Each number is 500 + 25 x the weight over the matrix's rms, rounded and kept within 0 to 999. Layers, rows and columns count from 0. Numbers have three digits each.

# layer 4 attention key, 320x320, rms 0.0524, rows 144-184, columns 0-79
491532516532535457485502502480512528490481454519451494510504488524487526497466499500532508532489485485527502527512537482489519465532494494480523472542515497503506502516538524514465491433524536511490473497496507484509500460494470488499518520
524543508495506441483507509502512505495472466476518488523462513505484506499466518453530493517518466502516487565474557480532469501467488498464515493508512475503522470479554491486481518484462545499487515501502515485489529467487445461489468490
495509496502496528490496521500485492480498510478478529522511525491499482479513490478495503468503501500527516543512511488540485510474473525465515510516516486528512460449488499484484494511503508529467501480477516459496498513472541530482461491
468530530528468485470476488506490504480499486481488485504472513495472509499481502491521463476522501502508523575512539502530515513495481536477538512490491498546527487442542523484478507464490514493492509506508520513505532467527524511537491495
501513515473497457516499474494519533486492512455474480497489490499492520467502471461496518521486491474501497505522535487471516480513553517520515533436497514550483482469520485501491523459516525470518504492495488500503457461508485485509509562
466530481520471476525506479507493530508511482508485466487501484480460469450493517484522521533527483468541461520501509517502502483484512510534506503499482494474472494535519495484486518482525499514494529552490532449520479454471499522514506558
479503454538450599484498516528508532550502481453534451472503525437570484509497526523521541530500475506494477451498475503449525464527504482524490499512548503492491502519461505487526479505471519498510497525523511430495512482502504489526500485
497520502489527490484474537447506484501483496499507520489533511508506496544458532488432475480461500531481501456456489494500513484508475476498490499492508502459493533533495496462503492517467477510504471495530503529523529521490530514466505460
511436471509489532533557506506487466491518478560488474524495470507497513542520460528534496484488530514496451532490462502480477567520550499512516527461449482505464511471460468530508527501550483459473535486519446493542446485513516516517481526
576532474476487537481487509510464469512490502504550498481446513453471533507476511533543506484446484526450497467459479541467493516468467486514508540457479445501495527480456475489532513497502470467453480540517492493528492500507476482478492491
483504451505462571527500493536464522460546494472465483540483472501508497499481500521533519500473496527516516511512491495490488496485532536501543499506488491512507490461483497509502494453476509497478480498507490470475462498508528528524486487
508506510481516495486502537518496461484472517473525534507506517488468523551506503525492511468485511514508479514482475545509461524501471490528432458509482482470480524482485461501529556480519484506484511501531457503488549490509505464499478488
520458464497487525518520492482491506446484505526507486522537468512465495514505507479528499513461515481443495548485487504562513521518507476561496502481498507494467468528524494490454514494504508485508494507510465546487496511489522504488501495
499478512472480537471488502498496505486474515534526511468486498514529499486483525435537490538520529511471512508507525482488515507499526474500513526515476488478515451489520501502483468524498512495502508470508503466502448525471485508522466505
453501470502503531504522502503532476540523538526489538454544478487503481526505497508472500488523536475495543472556491523474495480520516526510498485480482496462550452516494477547509500520537518466490479489497524496465505499479468547502523499
512485550526492495500519510494495497476529465458469458520485518511508547471476520493509524499485474509520515483497499483485548483525525514503508513432476476496486489502450483499523503503493468484469503492502482492512503467486501498496499460
502472497480474524543507517444491490466514465521497484506425483518553515466485539502516533505501491542525439479506502451503540504535515491489528517459452462519494509560497559484505437511446501515485482479490475490479487511495484491443444472
528473494500481509509540493528449470558508456548475487494452518490506515510499480578531488478535547502482468497493414519495473514486521480506493484502505493512467499513413442518508526520509468499495529509503498500534496521478461538492466498
512471536464496516503576498501480474480507484522495537508533528477494509502521493498489462413475498527540508516476485524493494510503508508494480490511495512478505477529476476517508464491504485499507493510509482474475494482473504514502452499
529519497498503526462524513534484482506485530518478530509480543471487546477497445534496481489496508547522485438476495550486479552494491510557503471499471513467505513482482473501516525470502509518489503537561476478519522520497510529514509507
485487466473487511558489507518500462462486495485520521469503466493497478504511476544480493500425489520485532529506516540482501500472480472486510516472471498505509491493511502460467495529500490473468484523502482521515449500517510490470525537
512502503442521495501516509520499452500481487494500562459475540487500539523504490543483483446461546505479510492491421508510456548481484456476471482505503480514498512485487468531509491503527504475515479499533470501494507512462483530496476474
476518528509483568517509521498498468518508464476483495480506519493504544523495498521529545519452497452520524424477475499434524470529502505468486533435430451473502516478452482497555486521499542476461480454507471495471525558502499502512492465
478492487478528439520491509467535507491478546508491484492531481500506440488535510475479469524534493499524483512474497485496493520509465496473534509491515507522531518471549559526481489524502475483507502458519522557481482510499501471498517487
512497541506516458515542509481480510418493489476528502527514513495481539515496494463532490421434501501549504515446492522488514496515507479481482496477456462470540539536509514511479518479510466469510518503505482506466483493485535485489512461
468493531500480538533478489504514510514499465504487500492517499472487501540476502486509519513493479442512520447511490492439535467507523518526470503466455450487498439522477454501526506560500510436450494517477495436500510526488477503478506478
461459482499485505549498534465513465469459521505512492534477489479477521493498505518504504488440486486500493527483527533474483522512508497523504512476449478503548505478495484504488515504476502478444477510482474529485490503480514470499509515
467502488517519470515472512485530534528509518489525489498522460519521481486532505479490488551501515468503523510496527511485485503497508472484498508495527493492521515490543512502518490516499514468521501470471486527492483536501509477526509496
521474475490506537526522496514501490533483479529488493475496523482518525527487458567516596479505528496511481451467469514433462482508504470480473507459499475500476520491413487514502500516473505509464500506542463527524513501527453476517494479
493495488495471486508458476466509515493446523516521490478478489516498450499479506467523519539504517492493476513502536493532518516465481514504498512521533511536491457489559535478437509502501520499499513527475536492494496540494482503454513571
496496533488486551513535493501476477488531434522480502544528506484504486499549522521517490470488518513526517453519496542524519516542513516523488491492467494450457455544471472491509509509549477473489483507502477476518482517483534532507524484
457515484517547467535453497496501526519470517489528447501514490531500485505484487504495488553477486494507497521518538496473475472529479515456506522517473491510485514497543548498504487519504524507486519524459529509521485465540483484482556536
517435505513494490497459511491523512497523538497470476499532492512517501473509496502473505559526502492504520516498486473525536488498532493518519503456521502530513479503498528525472488560500497523492509449504493515510481457485484491498522471
505507524480430565475477497508458537504480489529502508498517538482480496510482511497565504505511522490485531496480527504499526531458490547494471549495487480509498433510489462502487517521497581493503523500492518463494524526480451526482505511
515516428482523510478529505538494484542485518506515488485454490477476511492498479532520508496456534502465460476516504502521509492501464534513431444557521516470483463537465474478505483478473527462472481568527491478495503475494499515482494504
507543486511529501480504514544523510495539501494492532496506502480526533514498462503462469476494514511470519471523488479527463490532501529480500484516464527471500516483489487508547504492561508480507484485512503497507505475515513518531551489
451523483479505510536502498512494491534545412496466505484473500510559516476476500531483461494505505514489506494543469490503469495450494452500516470505533492517491536521499476470487518496524472473512472509490525479520488508511491582486506506
485494462534482481541524480498500484546496463493493497486469500476514486478519487549492482480462512488476484507514480556466487503474522468509527491499502508495500519471496462505492526497524447475472462508454530475526477523518499496499505525
537534483453482520474497518511458513486538507520514502495464498470479528513501517519529521450505528543457523538439470506519506512503506495482491524471438468489528501521502476523492498519483491485504502486543513526481476521484466530499502486
561536523492513466484510488545520522529542475517483470497498494512529502525500466525490507498498512494502483507505448487473513457517485501464499478515527489509472523554462481493534472497470498481520529525512497538502501502538458519498492461
499486487485475546500483505518498466509473479518533516481511498494474488513489484540540481537481466497527507476507533521472496505482506521507504510483481496519477473515490462480517499540490526489464495533504497476528488504516522524481503554
# layer 4 attention query, 320x320, rms 0.0531, rows 145-184, columns 0-79
519492435490492525490504526505451473522506542458537541509492497502476508498486482508455501477455515513515507479508519512483496519410500511477492441521484478491481512495505484504525516503518497455524517472539486483493499470516507464480477532
504498496455470507487486502526470470521480523497550520487533509506541511461499506489486456520514518480491505509511531502504509517440518521501501476482496488480471474461506477515487508449500497471533480482544497458486476500477497490494512517
462495501517547499510507523503502528492494467495525505528454494503543533497506481486506482533466480506471524524515495485517487482528488524485474519530468499485500537494503483501499520505531477464499497521476512505478460519491476533533500539
473511458467515486545538559519500517499497528546510501478444525502495542498535498469457539511482514543495478549484476503485496470551511552514405464530495515537478564489499527479473536461550487487507515559435510520517499489521465505489511535
504491521519511527505491566469544540467508487505471509489514450509485513513518492491470456461470507557468527537494512466492510523548496528498539494507496506487527490516493471500505453492520472470490482517476515518505491510488485523556520518
535486517487546485463501498501452487491492534476501487506526453498526489505444504509485528511475488493508543463477534512488511453510483492495530477501466482505508464503496519535562486551449489529489508494515519465520505512531502483470485497
475513469512480491537440511455442471540508543503494506454492506486482516526476501550519539532483504467522534445481527565478494507452469558552451524485507455493485487519496470484578469546468523524509512553536528500482557536542466507480506523
566462542482486511498514486508457534493538463508474450511507490539487481446505484496482470454515461463483549479477490479497543495459516461514525469478541484506495481508539495489496468502546505516497475468529465507512490444505490457509524510
515521511580452505504496509495464505532512542464541511485495487490469530503542473524526493493552472435478539475550504531443513541508472464513493530508515500522448461469500476503509467494524509517501485510508486467478521518504517515500514504
481467508452467542512514484520486471460443533507501487507478493500512511498522452441524513503560490493499465497497460461449521434564541485546494471475477463506475490505504538504512519479505487468538464472464451514569512492495517504539453525
490481475563523517542511489458458484484490538509498497492486506507502486517507490497493526503560504468490469466497474528464506507503519485525509524505487489492508505486487476513514519528482477496488511448509470491513530487519512489503505493
537497513469490533485516472501477543470514492468508475484528477530553485474506464483467462496497469505505521535506508496505447479457528468399519519485523495503526480475506477506458452521496469499475519448483502486513464527494493521520508480
510496503450515448481525508555528532507522509514515522499516472504521467422525541481503471514460527520518516547534494478514498517515525507457474528480505514502484500541498538491518511509493540502486539483494531502491501487465510501503484484
521477506476502552481488488519507492498497476517487472508453562480479512480452502495494508471473502527498499478459508518490549521441491459499537507481521435474517517509504475506502488486509435539498497503510477513509480480465439493480514505
477507539529457526467533492531472489519508524487519488514519502502506511538504508524507518469516463480497529497562532477518516537524495493501519520521494472494503530484527479548511522468553526540514509479556494477502488538514529489531510490
512500532473527497481532507551475484497499536488552535541532541506510483497509484535522486510499508507539509504492506512530478508546528487518503506466497518528470454511445486489539515517461545465535474537499498486492490535476525608537469476
502493504530462501507490463506480505520532471514497460503462515533468496485471526515558495470489503438475515502537490518517526564463516468557500516479520490507514490491506501483481520493490532495535508496546482541459505501496536516490500530
516467469520513498516512469498465471482516507499501476515509519513463468515471485537526499505509511485501508505498467540533494540491515462527547502508507491492481511508461491498489532515504511492522501487541503530468474467508513469487474471
528503494527484499517486506473476436496494507513472500481463491489491461487497474540530492483524487491491503491474474516509489515475504480545471548493555509506493473482492474496472526514485512515496499480519470482484512456521520497468463470
564500544533527494512538491501457507478515478492473488527501516494511487517499507540487486451492474540519472504477500487514486490493491428440535461519489516480520504530506485528506443501501481529523553467496523445491510531508526489479520460
523481518523510491493501476501469493488513511545551502495484498487514469503473511497497493516532497499514476464516482524488536490469504487523517519480482481463549503511452512539510490481431494478467499479529482503489526461506519501504486486
523481544485502514485519497532461506506534512533499469524486523497509498536473489529539523484542521510481520500493472504486564510485495501549544523484506473488493506522485498516554481531502500504497488501520461508546507468492496505536478455
500495479490521535542457576428470457512489518491500540459548465483489526522504521507454538536455489552537515456385534514465517457474450546516447475523551514497500510533479482500580461616483483514462519562456533536507530500537443498455501512
527458470521506495518522525498471523456514513414508472485536499498532507504483507507473542477549449474499514477506513486490473495499481496471550485526492486481502524509501444518542504491555501529515514445534504503499474510524479444524487466
509481540518501531529537512524530532522497558501497462514498552476497491489491460486447472513487476528515499499564487471526512522497492459496529505496502463546486504513537492505521477477472454521547514507515461589522524474475515528478505490
502476530511521480514543493484501514488517511496491510504494503507530472456515522506486511483556460531518475506524491487493473500461496474473519483511496503482516509489539481522488462455510451554513516431496504433524508535524486533519472501
498478528455501488490491518489506532497486467500477514512507490480538537471488525489485517513493517530514494533474534481494530468516497539489490482516511492479533534540526541493528489512497488500461534483508511497532503488473474498510520518
509509497553487510521505502484445497513519529521487464495467506505486469506440495531534505480489497480494482462473440524475523521477514469534540484474515451519499506506489474504509472525517500496531491518503483507523512472488526498500485512
515513525493490494505482502510542527507508518483474533508472468524517489485536516494503501507504486518521506536496501512522455499518497519453475467511506513524535495464526509475486444501469502509517514536465534448468506548503489556491490488
519478514449500509466517488513482462481509471464504479509507509480492470520488484494495477495426485547537481498492499507523521518485532448536526547474563484451497532546466482507513537489479522519509502437533460559512505446491538463484503456
512531489516526492514517497514515497524504458493471520501514498487510573524497519524486528472472494529484515498469511485525517469527449521493484470523533520486456519514505488524518477483518507499492503547493524501513516494525501513505558514
515523493490507480462514514516522524521528497511531505487538507517534480500511495531469500506470500488531502500490501490507480493478482490456471526486489527504548516522513506473460516505524539534484541504481515469506480532482498543462487504
533512481496521458500501499545538559529535542497527481490479511507486447477490494493522498528453521461493510551571483516534504547475504516486459490525486506548509469449528487449478481516475502525537516480445500514462493498491455506519456528
533468496541504486523519517494493466502489498490475497499433510496500477466544503478471469500491481487450502469542507531509458521509537450450495534514528482532466509478498504504474506440471443515533471485548471521501478477506525489523470494
510495493519484533496481491500496458499499462539507513468512488476491521535489540492519480492488536531486511483457517487497575513494489522540509527506515512458476506503478502511508531495499500511452492512500477502496514442534506474488509513
492495530496496545472476477502517513494476461534514503524481504511523541511451503453493532533482488505513483486525519480507564442492529512547504496491454496471525471513503542514505535494439512471491496493569483540470551499513534494497539488
499496563526508529528503509482490486510506487513483484508477507512492525478451506466504488494510453551478462468499517507492511491456490441549564472462506482499492497535513499499519466458510451551555526468525509554519531500500503514452499491
563460513482483492487485482534460517505498497519540506473462509513503496452506528512547491500526468449523493484504476527469550498507544467529505455508533483560496480511469520473514515509498492508480486494490466476484510498519467481518449508
494508495543471506491493489469456499529479481462494458495488542500476526513460500514517502478500515439474502453500509520500523528493476496517533471511487487532494497517535484478463503498544526482510495533556467547494518454492525462508513516
537527515533508438507547506516526508505521490488497499540464546498514476496479469550520474490493496527520492506513487492522501497507490469513502516491501531526501467493543504478467446481496486520532521492502496478471516492478537509518524454